Each number is 128 + 32 x the weight over the matrix's rms, rounded and kept within 0 to 255. Layers, rows and columns count from 0. Numbers have three digits each.

# down: layer 11 MLP down (transposed), 1280x320, rms 0.0736, rows 271-370, columns 0-63
# up: layer 11 MLP up, 1280x320, rms 0.0741, rows 272-371, columns 0-63
down271:141106205109159201116113102075105117113100141077107141135139185140143128097124147172080125113074176098129125147145114152138124089088182124105155158156124110128127087085129128119165127143114089
up272:107134140051163081118138080127133130071084133149163076147086068102172146141135099081109206107113134147143100145118100156094133182169123118125151125153155057102110123162124101114102125109102160
down272:142194130143127098074124111077186071128140148131144134140201128126114168090103113118121164107144081132114133132119167140148147144108078150106116148196125180083184162111112074144155123172119130
up273:116134120100092157121126162102185153136072091110109145097100083118140120154100114160141161102151127147141042146164078146105155116135090141077180132179190116160111091130084073095085138125180078
down273:118132113187083129163072125117150130123143166108140121131109137078128135106125098096179163082146186083124121209122131118155066146138176167180119125155149090124138139097107152120162082131124145
up274:110091123079126115154149158063092135167086152152123142178110000178111163172149106141102132116121140100158173118080136131148176108137210161046147152107104140119158145127112114130148104064143183
down274:122115085109173080118111090140139140105141154123172163147116128097181108084141163107111125129157075138172145111110055132108130109112139118117131141136067093136144104136148121195145112143120110
up275:143124199111106096089118153157134138145141122155141154127148095112129061146131173114099107141099157063162133111127107123124131164102139102127159144109134109139140149156173187182158144131123156
down275:118156108189122058078135170117122106132135157103077145133105108149121168160153113154196105133130131118129124164057166119079123118126115144137151142151076178137163116139120201161122114163089098
up276:117114170134110130106134158093133142085145109115075184101128137130129153120108103187079120114162187159155110116156129140159132115125120084080087095145141104140169161115112129198111124116100150
down276:152133128085146132135099146125133134156157197133159109133131142158145133137147189126153139079150106143138123079132150150121125127121135103144058129126149145182090147138135105155115181094139130
up277:192097144093092114097100176120172145159095144158161015156093119145097110108174121081179123122122172128100120089143110166127151175109161096143144111166159123212108129153169032199129108134164103
down277:148104185218194157083136173138161113111149165106120130184165150061124101144115215159125028165118134094059173180109119078162063162106162141106118168087176148111119061104128149124115144074087136
up278:130111147058136134109102131125114135122144092145154147124076103126138115169134140133138127146154183143127073117153189197099089133076154157096111242116144141128115123105137093134146108100160098
down278:108081102157151137105115134132119138097093154074121155155094149112133152113159110171151106109113120143119139102115069097083142160153084133158136090122109111168141174084179158117121141161120134
up279:157067116110060136168087175108090166085104139098109124152076086117146119183181090127112135140136153141159125123105074174108136093080175077098120154170165075188141149113065100174077133093162121
down279:141167084151085052106170094149124120162092092151095196106104150191164132151128138068147151140083114090159087194130121083078160101127147166096177175174117157078142161099095075164124106183177111
up280:138096140121079070151143106069113134134162132154126141124113109162142119185109138086135131149148209154089101175181123147167092113110172122088214173102151074151167132097144147182137090084110101
down280:148131142157118121114082098119138157163166137101111154110135193131162082151071070139082161089110191082112111162106144170132132133164138155145089131112144095112140068106159066170133165153103071
up281:120163181109124112067148131124106108153080129084175152191062112144127192141138140134064148111174089132151129135094069217158123173118156152128184099133101138186142189172121131154197103107140131
down281:092159118101059118216133095143147123153120125101119110124142173147074134186131140112174159099127138144173155134133204111113138133199085126112158121065152110123145142146070126080104155131111166
up282:121119171159095199107141146129159077145118153126163067136127105160104165133114134183097115118138126105085116122104213176176136089149132190087180122164069101101083149172166131098129131112164123
down282:134166110110177184078111122094106194168158152115106173151054119078139117121148139072104081119100102127106097175142122095110087145089117080113098079131107060160165130159062146093111151151127106
up283:103066174160099149203172109165090160112069107131208115101222110115149159105078158188152084121120103120069090096058121209150152106073155119066102123121132076139123192078145120149126096056076132
down283:110112149079172133067153181157133056125090149174166126182155179146159177156114124086138118185068151107137156175153124084075062128129135114099130117142139120160129088049111180136159109095141100
up284:168119164127131132113167132112098179137105102158120171140111111147057167150132189160111180120169143140181074119109163198172086120088162133045077083203188128138187141154091052124101114119167136
down284:199083178124167120153139117164152111098113124144143097199186146119138097154163041138120097154097065138143108045145102093144163149154126118126117193162145129100099136082119183166148183140162126
up285:119156169133167140188204098177128149148178103117110142128158086153104159190130159129129180088163145159179146141108115176172093102140146136139060187151156164114137142158144096206152097090094148
down285:098107112110177195159113124061142151099152128165124102121111127173183112139098139158105161217055092163141189185146134141051152102118110083103208067148056108107147133162155162138065182136114151
up286:168124191128174098078146136085135122152134144112067157106110144107127168137098138166084195140121138087148117140085159154161145126098116128111133154162133094105114163171118119120156142107096104
down286:066127102175122076088101187101102129104103124128115141082124154116092130104123093072183133097126134129135101083120160162132103106150128125120105103128141107138072139133137122112151133096136119
up287:131098117140147093086141122163146093116121096111115129151108118111154156164139133104157187077124157104056140187103140096163213122106093109055142159159134081134112134142121151134098113110109149
down287:185145149125132108080105073121185135109117139146124133153139095065129139166145125114122153109078101148111171073105100099167083154107128125123140121135060184138131125098140129132146193166132076
up288:076104174129172172060156133145094090134172121104134125176087093119109123084164145100080131130142102148096090186110125127106124116142144105042133119076181135075144180136118129137119132138129115
down288:143134138126091135150106128094147107124122168141084072134144089127096187150135166126146084154186159092137225113146092148147164164093190100124176116174118106103154125106092076138101085138155148
up289:060109139117165103114110147117138111120070124095092167101100136150106158102127119142149082063112161115161167098117150142160107122078102138112103147084140094136050113146123078107140137117132150
down289:123116126157054123195148100127116141089127152141139088132114142038110139156167143129094116114088136121157118160167107093106107151119149112076043138161125147175150112077151118202122170120117198
up290:051112134144182093137147190156131169157115127077088064133113096130127132160140080106073115121173135056148196123095100164156134154045182113192173146112162128187146159159172117217110120173133104
down290:162171137095176109134117143160035081189114200156134188128111142092148122111113098059196114090140151198196108128178165185075128138152076084120133140091119142171117141130122131101132125132138185
up291:104133105098111110131154136128081164200151110060082156128136100156187146162180167132105092048145149108143116182091188172137151174110113160131123150148118162128141136122133127125153125155088100
down291:117210054154168186122076131123074144150130122100149111131184206139152090160158087193122127118120162124159131108098129147119136061089172106112087091095055106126121160115176156144146186103115107
up292:136124153144135084092100124123146132120138136129119138159071151161160128121153098149146138167127122084094138108129116161119129137121107182143153158131182128137114161202120123134174127142116142
down292:149106121139130131137142170204153122165151123116147126115165171088080144115097131170169130148136153152130142116105124078159101172110150144167111139111145067119137128135122169139123141112116109
up293:086108110127118096121134145186107195150106130131138156142062112099119122069143126173150155102114126115135084042111088179118202115129158103111079155104203109159158135153094115175115112081147054
down293:093140148095135152130115117153158120161111131137145170181143181145157171144122136146123170181117108166142155139110146111145158183116107140146131132135097136153087097137119110092104099120179171
up294:125095172180194109080117125095142127181106148137118158152066124170142119113164133129118062172133112082134151154126170126138122108108088112140147158108138107153139152202155087116077100103195100
down294:108104093096083035159073169101146117106137106117100178111095106146099098152115178101118128146101082178111123105168113170089126166121147174161166112152128135118118156099172130107113118120086117
up295:127109133130163093143105186094081116152060161109087092108110078102184154157063203161088149091151156119092161151072086083168140167105140156116098159170113067110102242139082154148072121160120142
down295:141194116149143147162110178158124151109072167124128091137108114086131098094147160141111070149134132106061173157103178032116143166142078080089143106168123118124103141092145082074176090133137126
up296:120166081085097161101089168112100128167109065154140108152087139107096186151051135123126083090113118136105103153139085146181130146118088096083148114153132145141146166143136104108127117135095201
down296:111078110097164115152154190140118084099112120142117104115054090131120114166114146160087149161155151131069144081080147093158132117106116147133096143098151167086162080119155112131124137152135062
up297:106136132066118148091112167116115135135118145162133090147137072123185151074120173166121152040096139117068119162130092151165110158148112185098126125139140125136095154156159077113089059148103165
down297:146111103134110138166128118095174125109164107133108116113106110121117094128156124116112134130114133195093109105126125156120068153197139129127145086188153140161107102096125113159197044171122139
up298:110122158140101115125103130104121105097136159160144139126126124132133100037079167169097153163130182091118140106139121134115103112135122110112134150140081118187061127132089067147084137102158107
down298:159129149098094187147118161203138133142078125149122133093102151146100148188091107119152120110153132174132105079092127148172135121117083081138112068090142151151129120122120083154148174134129144
up299:127095147097098154086127203136084096095148065131129108081125106114095130185104126074181143118137076149079120160109148109077167109108107118085159086146163153167122140168173175110144124161114079
down299:114116132118122101120140092142137133152156127088139128082126144148168092067137167173089144152095155089121137040141160143129100102171107147165124104114104163106124094151101111165147034135140160
up300:115146106071177096121113113137140141094142127100148101121035085155114104099131175123106186107114121112146110105064084125139178101127177133105186140114111114170158115087116136151144120136173134
down300:104157089145163164116146134138166115169110130130070194153172144036107104159110107131117061165123179125134146068146165090119073116073150153170154119097104125142122104128153132149121128137108108
up301:077114084077175119107116103115131195150113091165167166145096116119096136096182182157197182128121152073109134155151151157095184121128159153155130182090158142184084156164134080122091104126181128
down301:166111165113076122116123173123120123141079174122100148191151122154143149146109098084097114137128159147137159128166110117100156095113118109122121139139094133127135116173131137169159189106064127
up302:091078155153121108117108180126133094111140164119095138069127132106159161110174156125091084115095210148144040159144105154110114145084061114106131162188146100096131140167140112124078148133122138
down302:105122112112098108147120080117152105091066109150136169137105173101145100118107136067125069170103096158108119063090122122119050093132145070122069119139129176168096115126152139073119128182195159
up303:126156144115139108114201138079123152129130095104149101111161047217142130094169098059084175098121156167152156142097176154196093137184199165090106167157177131140071114133144085126129049075083129
down303:103083170154144115212105123141078117118159175123093143171130163157161126119117090167090157144121129192135108112132120136112136139112153130148171076159156127094093153114117131112131131093082044
up304:152132214106146103108148137111088141153130145103073133168101052195170126169199108105106126193179155141144143180081078151128155201151100091104084148113159109141113137135141100091130094125132141
down304:136121135114111120158054123128141102146130141146186044085114174113169060142091105153140103105002173124084133096136132211153099121097083174144116168097098067154086103145135118071096166109142175
up305:176107139148107119115146093172140102188061183097052128103154130203109171208155114132114075104104135117120107092218080151131161161070119144146120125176118143120164221168151126159132151143147123
down305:105150129122132159118101088118097169131132183052097110127134085100115155097133108063120146149158123093171107157145104100067082157140150165155208095141075135107181114197131119181107135086194101
up306:090105138142157129117124145122137119110110116173177127172110125105107151123073128143138127082140129101127066114128097130117146114117134084099138124174138128122152127132124131167132109110137124
down306:184189154133135134120106126178154173138115179098104118106152131143137117122163116122135136108109110140182168160139135100134140124135098160144113195096121116118080142112132099085107152096141150
up307:092083134151105064083182160176101165139152161140159140125150111143117181184188171122176098107166187114136121162079035190204125166069123176108144135132124101105094128134096164158126082114144089
down307:183066137170102154090163035114101139124160152071113114143145113144128108095133136139109158133090087121146122099083169136141123128151121109084151165165150104137098138183130172118145135153142118
up308:067100096107176155121130099173117118106109092173147120131131142118114131136121112084154146132169149103152153094118123112176127142099127092077154116133156107148168135143179107139142143159131091
down308:150131129130135132149090117115161104158134157069174090107199112142126134117171155146102154147123125149102083179164141112151070154165123100113107157142139161113121135071128135096150112129102156
up309:113109169098100152072100198132164167112158109121121059098132093111148101076100127094204119080127136096139141158114149215101128089154151096132147137097129094080115101117166164159142134106126105
down309:167133101148107124139116078117112147131154114086112147141172146130093079112141110172105098133099160095106187142194158070120154183127153133123092132181135226110176093083164074115062170118146125
up310:161085116157190124087067108183167139108105141142052076100134129169152112118098157150156123107151087105094172119115083122132153135135139098204129095109133137141106169162135083207125139086152118
down310:145171139121129160124132110166105137129146142096132162077105128151142158115185167136139090151136159140109146115135137145147182141129069166137088150178154163153129126142141154153183148213140151
up311:075119169162150099118122130111171119116129100145084091057093072090087173138152155120160132104141073136110171169128155171120139117169130099134137111186123113135118160106120115120098152053120116
down311:140126139141119187117169076151143101119129082089132155108114179176126150135079137069082104146108129120076151108136134094095086130118142161128115121096123053118117123166117107128157124108159070
up312:167100116159088117092165096086120077125139092184072103077106081133136149109157097179164090128141059104125182148107080194118126136073080091161132155194187128120105139142139102138119111069155164
down312:114107142177174117134125187067132091126085176124094120116150100095108097132126138105120122135157100149127110113158178133098159125165058137101138091126063104152113143092104147034107109128118144
up313:161130162108113196123091168133144134074128141125096112085183033149170154125120130125097091129146170121151150142179109203112098124087122143158097103136179094180149105166111099165111122128148118
down313:108142160140135116122166142036179192121229159198098114084095086152154133085093125168141200172068115175096116136092069088092138100139084171100146118170052132092107101122096124115072132106128137
up314:068064135100145130143124092159154099151052146122094128159101117138142146114107195130130149168109139065131149187117111136116171166127215159145134102128129097071085102138129162108086109097126170
down314:130106138150169137132133142127133115115129132105116122133143153128117118137116100123087100125109127104110190162111143163163128102176187133115139170125169133172147049161123104218119095076132163
up315:169135115100105172123152140214156122146106133163124126158151099146183085144162155161103078122141093117122109224094116173162128150144111129182144135100142108118135107146176084137104103126159149
down315:144120131128100088116130088138131101119099108119131154088107183181120091110108111115120108162114144116164133162110118120118118131122156115107152129134116141222142136137139109143141088151106153
up316:129131125111067157128117123109103097142130136129165121154103103133112090121112112164099139145067138077161170100167142147094154146112149084093164151135157117136154088119098109168084145107128123
down316:140134144122146160151163111117157174128128116152143116126130148110120180131159140110158151148121097131108108125075138108134127091136142146145136127076145092090152174089097184118163095132166121
up317:051107120098144151076076165118099127131073150106097126162166110163140155165137128128132166095126213096122092140094124170190127149126141090195125124088117128171118163097141124155088130138109155
down317:139083186103199161213172169089187172105165095184122166088150147107133130213120168086151214151187136157078188133125151077077124073097078170102197114204155077142156093116114106104164096121122130
up318:161087152117135138092103121113138144140161126130127123069185051118181151130108171133108145157177180118110067094078153134139065151124092102096145118137118064162110175088137150191101091132147120
down318:140169118101147147116190115074154200076074086082084194156129167166056150173127115152127177114137146110136157215081143143109151095094125103132119163110149095110076112145105105161098106166136094
up319:094098157118123100148142086201122130174136110094166099176130152142121150098187178156120122097141119114105092115152164148167099109154203104097092151127122107108076223161123111132190107139189097
down319:148085131141207114120061078131127126134095164159126097158133146143101156113113154087115104087117120184123167155135092126134129088163093162124052169125086144098188081164153085148125115167125106
up320:083119169099143108098103107146103104192159099126135109138103083135182114110195109109105079155109152100169156172155080172105113129096144131117118178158118133135105144116160095179122113051123207
down320:172138116117142156159146153110138110180071119175103184091128092137126110147148132129157099165118150161155106100163147117005121091097097158120033152098140111126156164119070121137127178137103156
up321:145092136082110063175133082142150151113097113226102080145204143110129174082114145143129069062092118141137141173124068130143115143099185108116127101123127067191158132168128141158059120132084148
down321:149144124127144133114126152151107063141198124087145169172111165100125144143134117109141147141133119081130160101120136147158118155142126139161081109147037080116122104095158151143154085116177120
up322:153054141110127117142130158093138200128125156087125147143071116190161149038076185161212159076137141140156120145073163129144207123082159143114134150098142129171149190118185104143128076060173147
down322:180107157118148173083065136008162175151096152092152110118101150110148119149087156067199150149138091101157171160138141126156124140108121160125104132099072168115095157075134127101120196170084147
up323:196162102109081154125120161169129216144098125140105059117151073204148102123149156166109111093156136030072131118143099179169122179088138129183089146098135114140093154188138163126105098086120144
down323:104117095134175126193153099135092202153141191116156138077158051102105106069112123138180088139129145093128148077103088092106116162089135104141184131123172154099183073126117140221111087155112138
up324:094073137112084144137144159206147174088104093125137142214135133131122099096149161115106148099088165128078148104129149140178128197107117146158167091140098052181118120109069114165088086014155139
down324:120141128126128149149080053151144053097120146096126185115153152106071142152145124151207107140171106159167152112091135161093157143153085078134157174156170201102100197173090101151117143106131078
up325:096141098125109124122118109121199089064095160162126145096136102110138105074137154125148114116137171055133127137117132141139199173129092138083145141154135046161055137115141156165079131120110152
down325:122129141162162138073128146147118146109166098110096136122100189150145159120148103096157135106205114150138179142140125166168141161167150166141146090087187069076120114153138101089183184117110153
up326:082084197022139100153183144122173140179149149214149115081132148095134102086117123120063167159109125131106166091175151118182124185132147111117175152135108127184071076153127150129138074103142117
down326:161088157141137111096118134110086129184177079120110097164168107121093117134140050139136153126137185161125110139071115089103055138133073082155080153055208131178068184110108143096146084096144094
up327:140093164104082130120130140131085129088102116146080096115098111087178173093091166120125126090122150136130158122117141172106127122121140113109096106122107077180140143131142169110110115116169123
down327:163175111115153142148176143097099121157202104128123135089151095091070129164137123129104173160124099120155084099093139120097173146184189170098162159175115115162105173122102132152072150119199174
up328:151105095162091076163102147143119119083115110145080072101169154137151075134206151097108087165149122113183091133103173166129135164138131106121140116209139132128089124117164133132087124093072222
down328:157179170162106111154128097079084112104200108095129146082198095164066123134124112124125126105096063153178169131134117124117140067157111043138170133181137110105141126129111061098118174133123182
up329:175126125104179118093111099136088151098066118127146071132107143120134141162148148168114125142180117083111162173105144124176199138101151109136090138121178079075069104159126121089095137069162132
down329:148142111181064073139140126118142149160126114110166148144197099148160104055123119101133136145140125147108176160141139136123135123138178160142115121124116107078161164155155182208071119114148163
up330:117122097111122119146149089138139135078132101138113134094167112099161108120135094082090127069112165120069139171147118098185149153175146125108173108204149141193090159079146141132174072090089086
down330:124176100222155092140154130136114152152140122162109114168112131105140106091234127158121099167160061111105146066133100149126102130097138132079106108124177154205135151140175135144152112126128134
up331:131082115122120114065116173132148100047113111114074122142090159138096105091102127137128163137141134068128188135121135162165161140082147162052176208143145135145083146131150091092150135129080148
down331:161122102143079139102163138093107185154112148127113112146164177136155090072088085115152101154169107106107116098171166127095113181157141154134130167098153133167123062131142128144146131160155115
up332:156172155103158138165197109054106101158091155123141118120135078141114163136156065092079128174155121096158132132151139137140160188179118132091116180131114137099109132147189089115125130102169133
down332:062116079146092147151103120131145088111162122092112191067103131180143076128123147143130113172133141169143106130167140141172149136128109173171124125124175153099095146120116137098108105094105128
up333:173106220082141132103150131128017130144123081181103109123171085135100129149148189127074158108156109154135207158084128163104117182142165196052118213112105153095118152171121095125137106132124065
down333:148093134155113119145107135103158156170159143173164108118148166131152129124185153103087149069090080135140157161173137090114185120193123132154174087097135109152119190117128147154115146117172173
up334:095096180123150119123156134143134103107099086143177100175105132147152142095225168137116081116144114129097116110168134184104159099078134170149123127170126168087072120198180110196094104156104168
down334:076105093111115166061110076095135167086149107099071210159133123117109108101122151170139166145117104135142123103144119110161135166131152090140144126104099156123148150102137135147145103112153092
up335:125115196147128114149093168105132166087109138137134116104079105156145159037105209106145056138067110079119191132113114153124142102164094146128106126115100139128139120182123131152094150131158124
down335:126103090155136136119107164174194038077121185110143126171118122125112157074148125118099109172160183150137108099138105101148137140124125141063069174144148133083139071148175139136158114106135118
up336:130084190146108159092131118182160083171134166155117144139098089108117102149177170122071102108138159082141077134116136132175119138122166117128128146115138127124141135189173137154116139133090149
down336:132150091130119112100125136139142103079087161168113141106112151121142061124134123108079126134178098067108124119103141167146164146089187104119130112128116126101142100093145203152118101155176129
up337:116102155123133075132158177042072138120142110146088102111128133123077200152167104121118079152131118168178237096148125141098077110094141061074139127126102106173132171131130061142189125157111125
down337:174156137201162145095140117117069108134129113182194108128179110184114084155160079028122147091127096103169153167146153134137154201153036131156067157149110148134116082137112076090125106167093159
up338:075120176122080099156138113167197125071123106163125083110118154133069177084099113097057115117164147127134116160108112120153182105147125110144100130131115065135132116139115179117124132111143148
down338:121136131139129179193120117159170121180119060139169195135179129113112173121122154094157139139154105100147128118189152139159113124101108126081119155165155135134126096144134117154159125136146136
up339:138130146143119146062108109118189119129084074158115105113134113123107155145143128075150125113137106099148201119145153151163129111090139140180153121111096135096172134095095112113118154096130152
down339:150093134130129138132161142148091122154152151099144115130126117159153157155172147156106170107107137168129114146113160153087108105167145135110115113120142170136086135141117104147104077125132117
up340:075125142140135093083097138156085116117084080117131095130114123152106151066125133088153161084116136101105088121144136224080114067052110117098069102214226117112162138123098112134127148141157091
down340:080050153185106121107098030160145114084136179134119146151060162115215117123111168092088086190177115087099153158178033109156145138120204082170129175094131130069098111128111108162105076124099103
up341:057099138145124089132165131126119122098100160139186087129162130147127145154129149176142020114193120090164095113124123137104157109086153119138115159095120115169130180117210143202076101116165100
down341:184092126163191110170045131152197167159175132158050140129128172165185135153162070113123146123077122212147165197088029110117110107158102102128106127145135115080125165121162093144140129159184136
up342:121088114117120112115111192092100116156108093091146159142137104121122186122132116049081152084150206153131104143124100148167136082141158109136123170129146110165105146147177118109208116062179143
down342:114059134157119129159168166123156160154081126150104164172156156143109162156152102176088141180165131149122110127112175149125103067130079120124166092101128143137109120130140113139123102122063133
up343:080175149125088151144132150121125135092142079126132091109136095108191092136126074125125150147111111085131136174062071134086168116175167164144058165142172105105127143140105161158171112106116151
down343:092150109153139142154141178103131186144130060070145124176135132163084101090117072098099123143119095104107047156170133109109168137123108135183139158096094164170181184116129123123133149130109104
up344:159162163059105139106126137114081128086128099109171069103103099155184102113123115118106097099153131117146072093152137137138165168142093126138158143165179059160086153137106160164113122097120172
down344:192135183167159186142131103115075149086184109136139127099123133093052087148102160140093125077122158121175180110142120110109120098176114192110091106159165139130110107143133117088149126096097098
up345:135086101075144117093097215161088165130114099081111089154142137186141154120096090077157185044187178135111113109062062136164080198104107096100115120144139170120131214190160064161142126176083064
down345:157099138047110120070066112132149100147178128136143094112120066108103123024123121157147166114100096172124108134126184155159156139183138137102089181097191098178097083177114139110180132098172094
up346:130079126111127123138126110151120113080105112173091101143152105059184116106086114085126109124107103134179119174125114115136121141090148109096060139095126075040133154202133125199092144082130152
down346:125109160094096124150092137145134173119196183142109071147169156177172099075138080100078117122111123130089119213136071134133072166160093159135130138124142133111073109055113125105072128210144112
up347:174124139094149101112106109215097153156136116108095166168105136140188087146151209147152120137108128078153120110137086104159108193145163118098106167084112122137110076119114094098131082111171038
down347:153083099121093159163118135136150150143127136087084147103109137133108188124154108163117111072099120128159104106114095086124101101110132138116139130080073130051110191106138132104082160159095175
up348:098104119136137154178180145229136161150110124110077103130102073126198138108069159158105100110184105122103148170041147116137165168158126142126132091156157138145065173230111213187128098111087157
down348:141151146083121101146122177127153113157139091182166085122118131104102152146084069123133146090106111118129161099136123075162167119135116142109114079110120092158104106125165117049137118154105137
up349:138078130110153108194117171102115134080073148111136080144146126100126100148116160143163099109090111150153127139071131117151105112129150065092104124136104115127097135087142106117146138106113115
down349:178119096132114179132118132161149172133081129141138093110080162115085115096096128107109097110145127097138108176124102153132155059138067112140158062153170116103131130166130144078108179119170130
up350:084129123174090138162164171176166130030103151151112129117111131125145148160099095128126096109154115164185156111083158139135183167113116155140102147109159085074148156162154139141091083093112107
down350:139099161123112134097140129112112137058177141115153096107141156090170168114141128125126171178085123137143101145136220136137162094100152122100091162160143120111104145116131155133123125104077136
up351:136144126141098141079111170117156147140137136113127133149121117113141111128089116158129133102109145098155097111154139175141096108114144131101109128087157131140107201114167121132140146132151146
down351:135164154120161124149078093152110146116132130150160127083144139133122128110143131112132134134117149173116143121134138110127157145160107144183125147126118105101132086138088145112124179172129118
up352:128098145085205175138121116161093146136113103145091160146133096095131153099171142147136083116212138076164117182104121115131109131134158130076126099160126111133140121152135141138127090107143150
down352:131139135161111099156099097126161169152113124113131113101155141107125096142106139143114113117118075205111155130127121129105085094145138127180099124150136132160137094115100160137088115103151171
up353:160128107105101117126123134087169158153114060147151156175161152114101119153136135213111105122123148116149096122147145162099145057119161073134111171176157129118115127121110094127139117038148139
down353:097106134153135129120165120094147163084124164127108083088123210110109105106110125123094099127152111143171156132141150070131132086177169126116116101151060160129131110102106175138122097158129159
up354:110122096058131136154141169152089129152134127171081160116092075174182108134049150133122133084165154065138100185119191135128133158158131147116098144101142079129132131108144127090117112118126145
down354:099173130097118113124140122157167155103152189135116145124092188150061196074166160112101090181098112138087155127104131072146109055079147112165189123189083051128139100213134052165160125135163109
up355:165117158188093105127103121057082120089141104105104140104100098102124104143148115097120147120150168141089176202146088189118139145105174121107117151121089149123152157107139186151122117084076125
down355:105123124137140093111078153194113154105136142115190132147080169134210081141165107075152158121194135100134120139135114119136146171231094081100109112090191101112114092146167138119164137086144189
up356:128158223118061109174176164171139116151056160068123077165135120135180120162133124189078159151113165170102140101095126144169131139114164108161075225172151147083069099089136101138136089098147085
down356:121101144122116097078113129156140165079215088168212138126060046086082077150162180129102150104174099206080093101104103108140110152167126150094182149124184103214132114128098131102130122138148215
up357:116145079111144103113092140122084146103116137117166128130117155115134156135126155116089124063137166111114068129127117177181134152109165126123150135148067103159123115162137126097148099089189178
down357:139091107098158131147148144124151137128121106084138152089126082139095157142119131124115168147211184127098071085068134048117127129148128159127166120077133143090112134175095087184119213112076119
up358:143095163083135089110176123181121165225111094176039071072163111152131093202093154132096134095170226099032128139101171171218093119130156099123128091112057054135092184203110142138163084137101111
down358:078125128072143139103182109112121130142134068172138154081144120172094115089144144118103140121127138150157121079195134046166133145164156115140123075165109149158132150115161167105141109151248108
up359:190087175140167155102089131155185145134083113119097131185116098150164103112078127091117152065165113108176156153134024112162127178145148098058137106197101081118141157162112144182138141157108094
down359:150150103107141115152153129143133099136165150145087115058102142141080159184146060166047149140129161183039119109123196151081085056116084137148108091095124138140104101081137104098129054108147145
up360:108103115144138144129127152135127176160126091176169089106078083104144089102095114130138115055155081099105125152087151126118213192173125092122157156117057158118149202119120097163105083123142126
down360:080163103137067076178102140176136086127141107120100153164101119198145155087081125150136131137202141159150100174160173122121136106098132133116108104153124112141112157129136111088042165136097146
up361:088117111131091079108120150117146141133131136153126086105127144110141102085101106141129182133143131134094154122109100161185132201076131129058140085120099138134108132138127133138146098147159121
down361:134141106136109135110151127098091139128149088121092131143114172158154124174080169110130109122127089150151060145159082111088139134131090169095137118157134174070161154087191142141176152170169073
up362:120123124092100121111140197153115175100140141068131066159091082146174160152153112097125101137163140125102070178174159165089184119126104135067143196118124132126120146172104026186120090172127221
down362:087152099136154139149134205067058117212098066081083197099130116130143137157122086226136137110113149137101081070105135058050130154106130142121071098167098095109171137102094099097142174143074140
up363:129123110190121100155086139116090126156160135155170098104111135149107170113132136134096062100107125093060118153167136173094101194141160091131106140082142140118129134101160140139130090118104168
down363:119159104162184152099162129128166204148185039075135134154151181100176128143117135125133149121119135118113138104117154094061110117091133165088076151090052110143075122064090165113160109133108122
up364:130133189093125077112118165141138110117157174119153148180128151174120149124163144125113130123147126147198165166090094154114089153181079105118098172106131103097055159139141108129138122064106133
down364:111183167165112108130143168105092088132123114116165110159176125134182035158088119130167099128084047066122177102084125162134115137169162134156158136135182139058111059084108135168143117162139107
up365:118102155163110135124106127188186170135191142098081061158177081140100084107113179088165119114148148083133071165123186143112118170123180119143162158072126081161127101161186171207106071146121114
down365:108133129161143130114151120129157138169170180184131118141157083145120080102118118117177106171140158109167156153139191101138097131171125207148097148190123119063166116136145103139177101130098133
up366:162149132086182135125115179107127144164158118126154105152177113080147162040113083187123149069181169118136086079135156126137131107206091109114100206141140140125137096181133067095150103150130082
down366:164174147156111200095083060102062156086116099115171107174158120119110122126122150182157154173159121143142154100182128127069165140079126154111126154140088178117119120181178138125102112147116147
up367:109134118114085121138131085166123112055098068110092118131150123113148117105161123142108159135107190098124171163147131192164144082110138124087156150131218168108174152112085067111149122126152151
down367:097147104112144080098126105136132063145150140089164086219101195151103126154115108073104167086140074140135139054083119076112113150103147119162103101110105105121127144150164106128133114132168118
up368:131132135169117047131113179147119159138137146076052142192111115099184180130146101173068156102189139157216129138140100174105103172120111098101095202116105083123084159165118095121147116155094139
down368:099153199089134124073049138109151082150067129176121120187091075203162085123083175129129099125199118053121119128117142092181171117067111119112168164149136184129128114175158114180118115121134140
up369:079091157136145116134109128112100117182129078143097126081090134162166105134139060151141138082126150141172179145137105139095167123117139096156075185127152097108172185128135141135114144125145115
down369:128137162125097107158114140151140127142155147085093130158174096109184132069080156145094147084108146142129094084088110125096096087105094082125157162086108138179113091154120145161066152145167103
up370:125198095136178130097132109117100122114141108165143120181136118110103165085138093192095143069137119107162084061158161135152097136118134123103128107132122136128109161123132107090099115102177135
down370:118153153100129119150100125103152124153079131137101142076124134155147120159116116108145064185130124186071159174093112118143093121139106129155086132128145112153123118159137160178140158155109124
up371:155162129091116091110196169116134112110128124180160124115151088082106115124093157140086197088116141105091145104130077152157114137138147137126160124195167099190078126155073139152148133102124150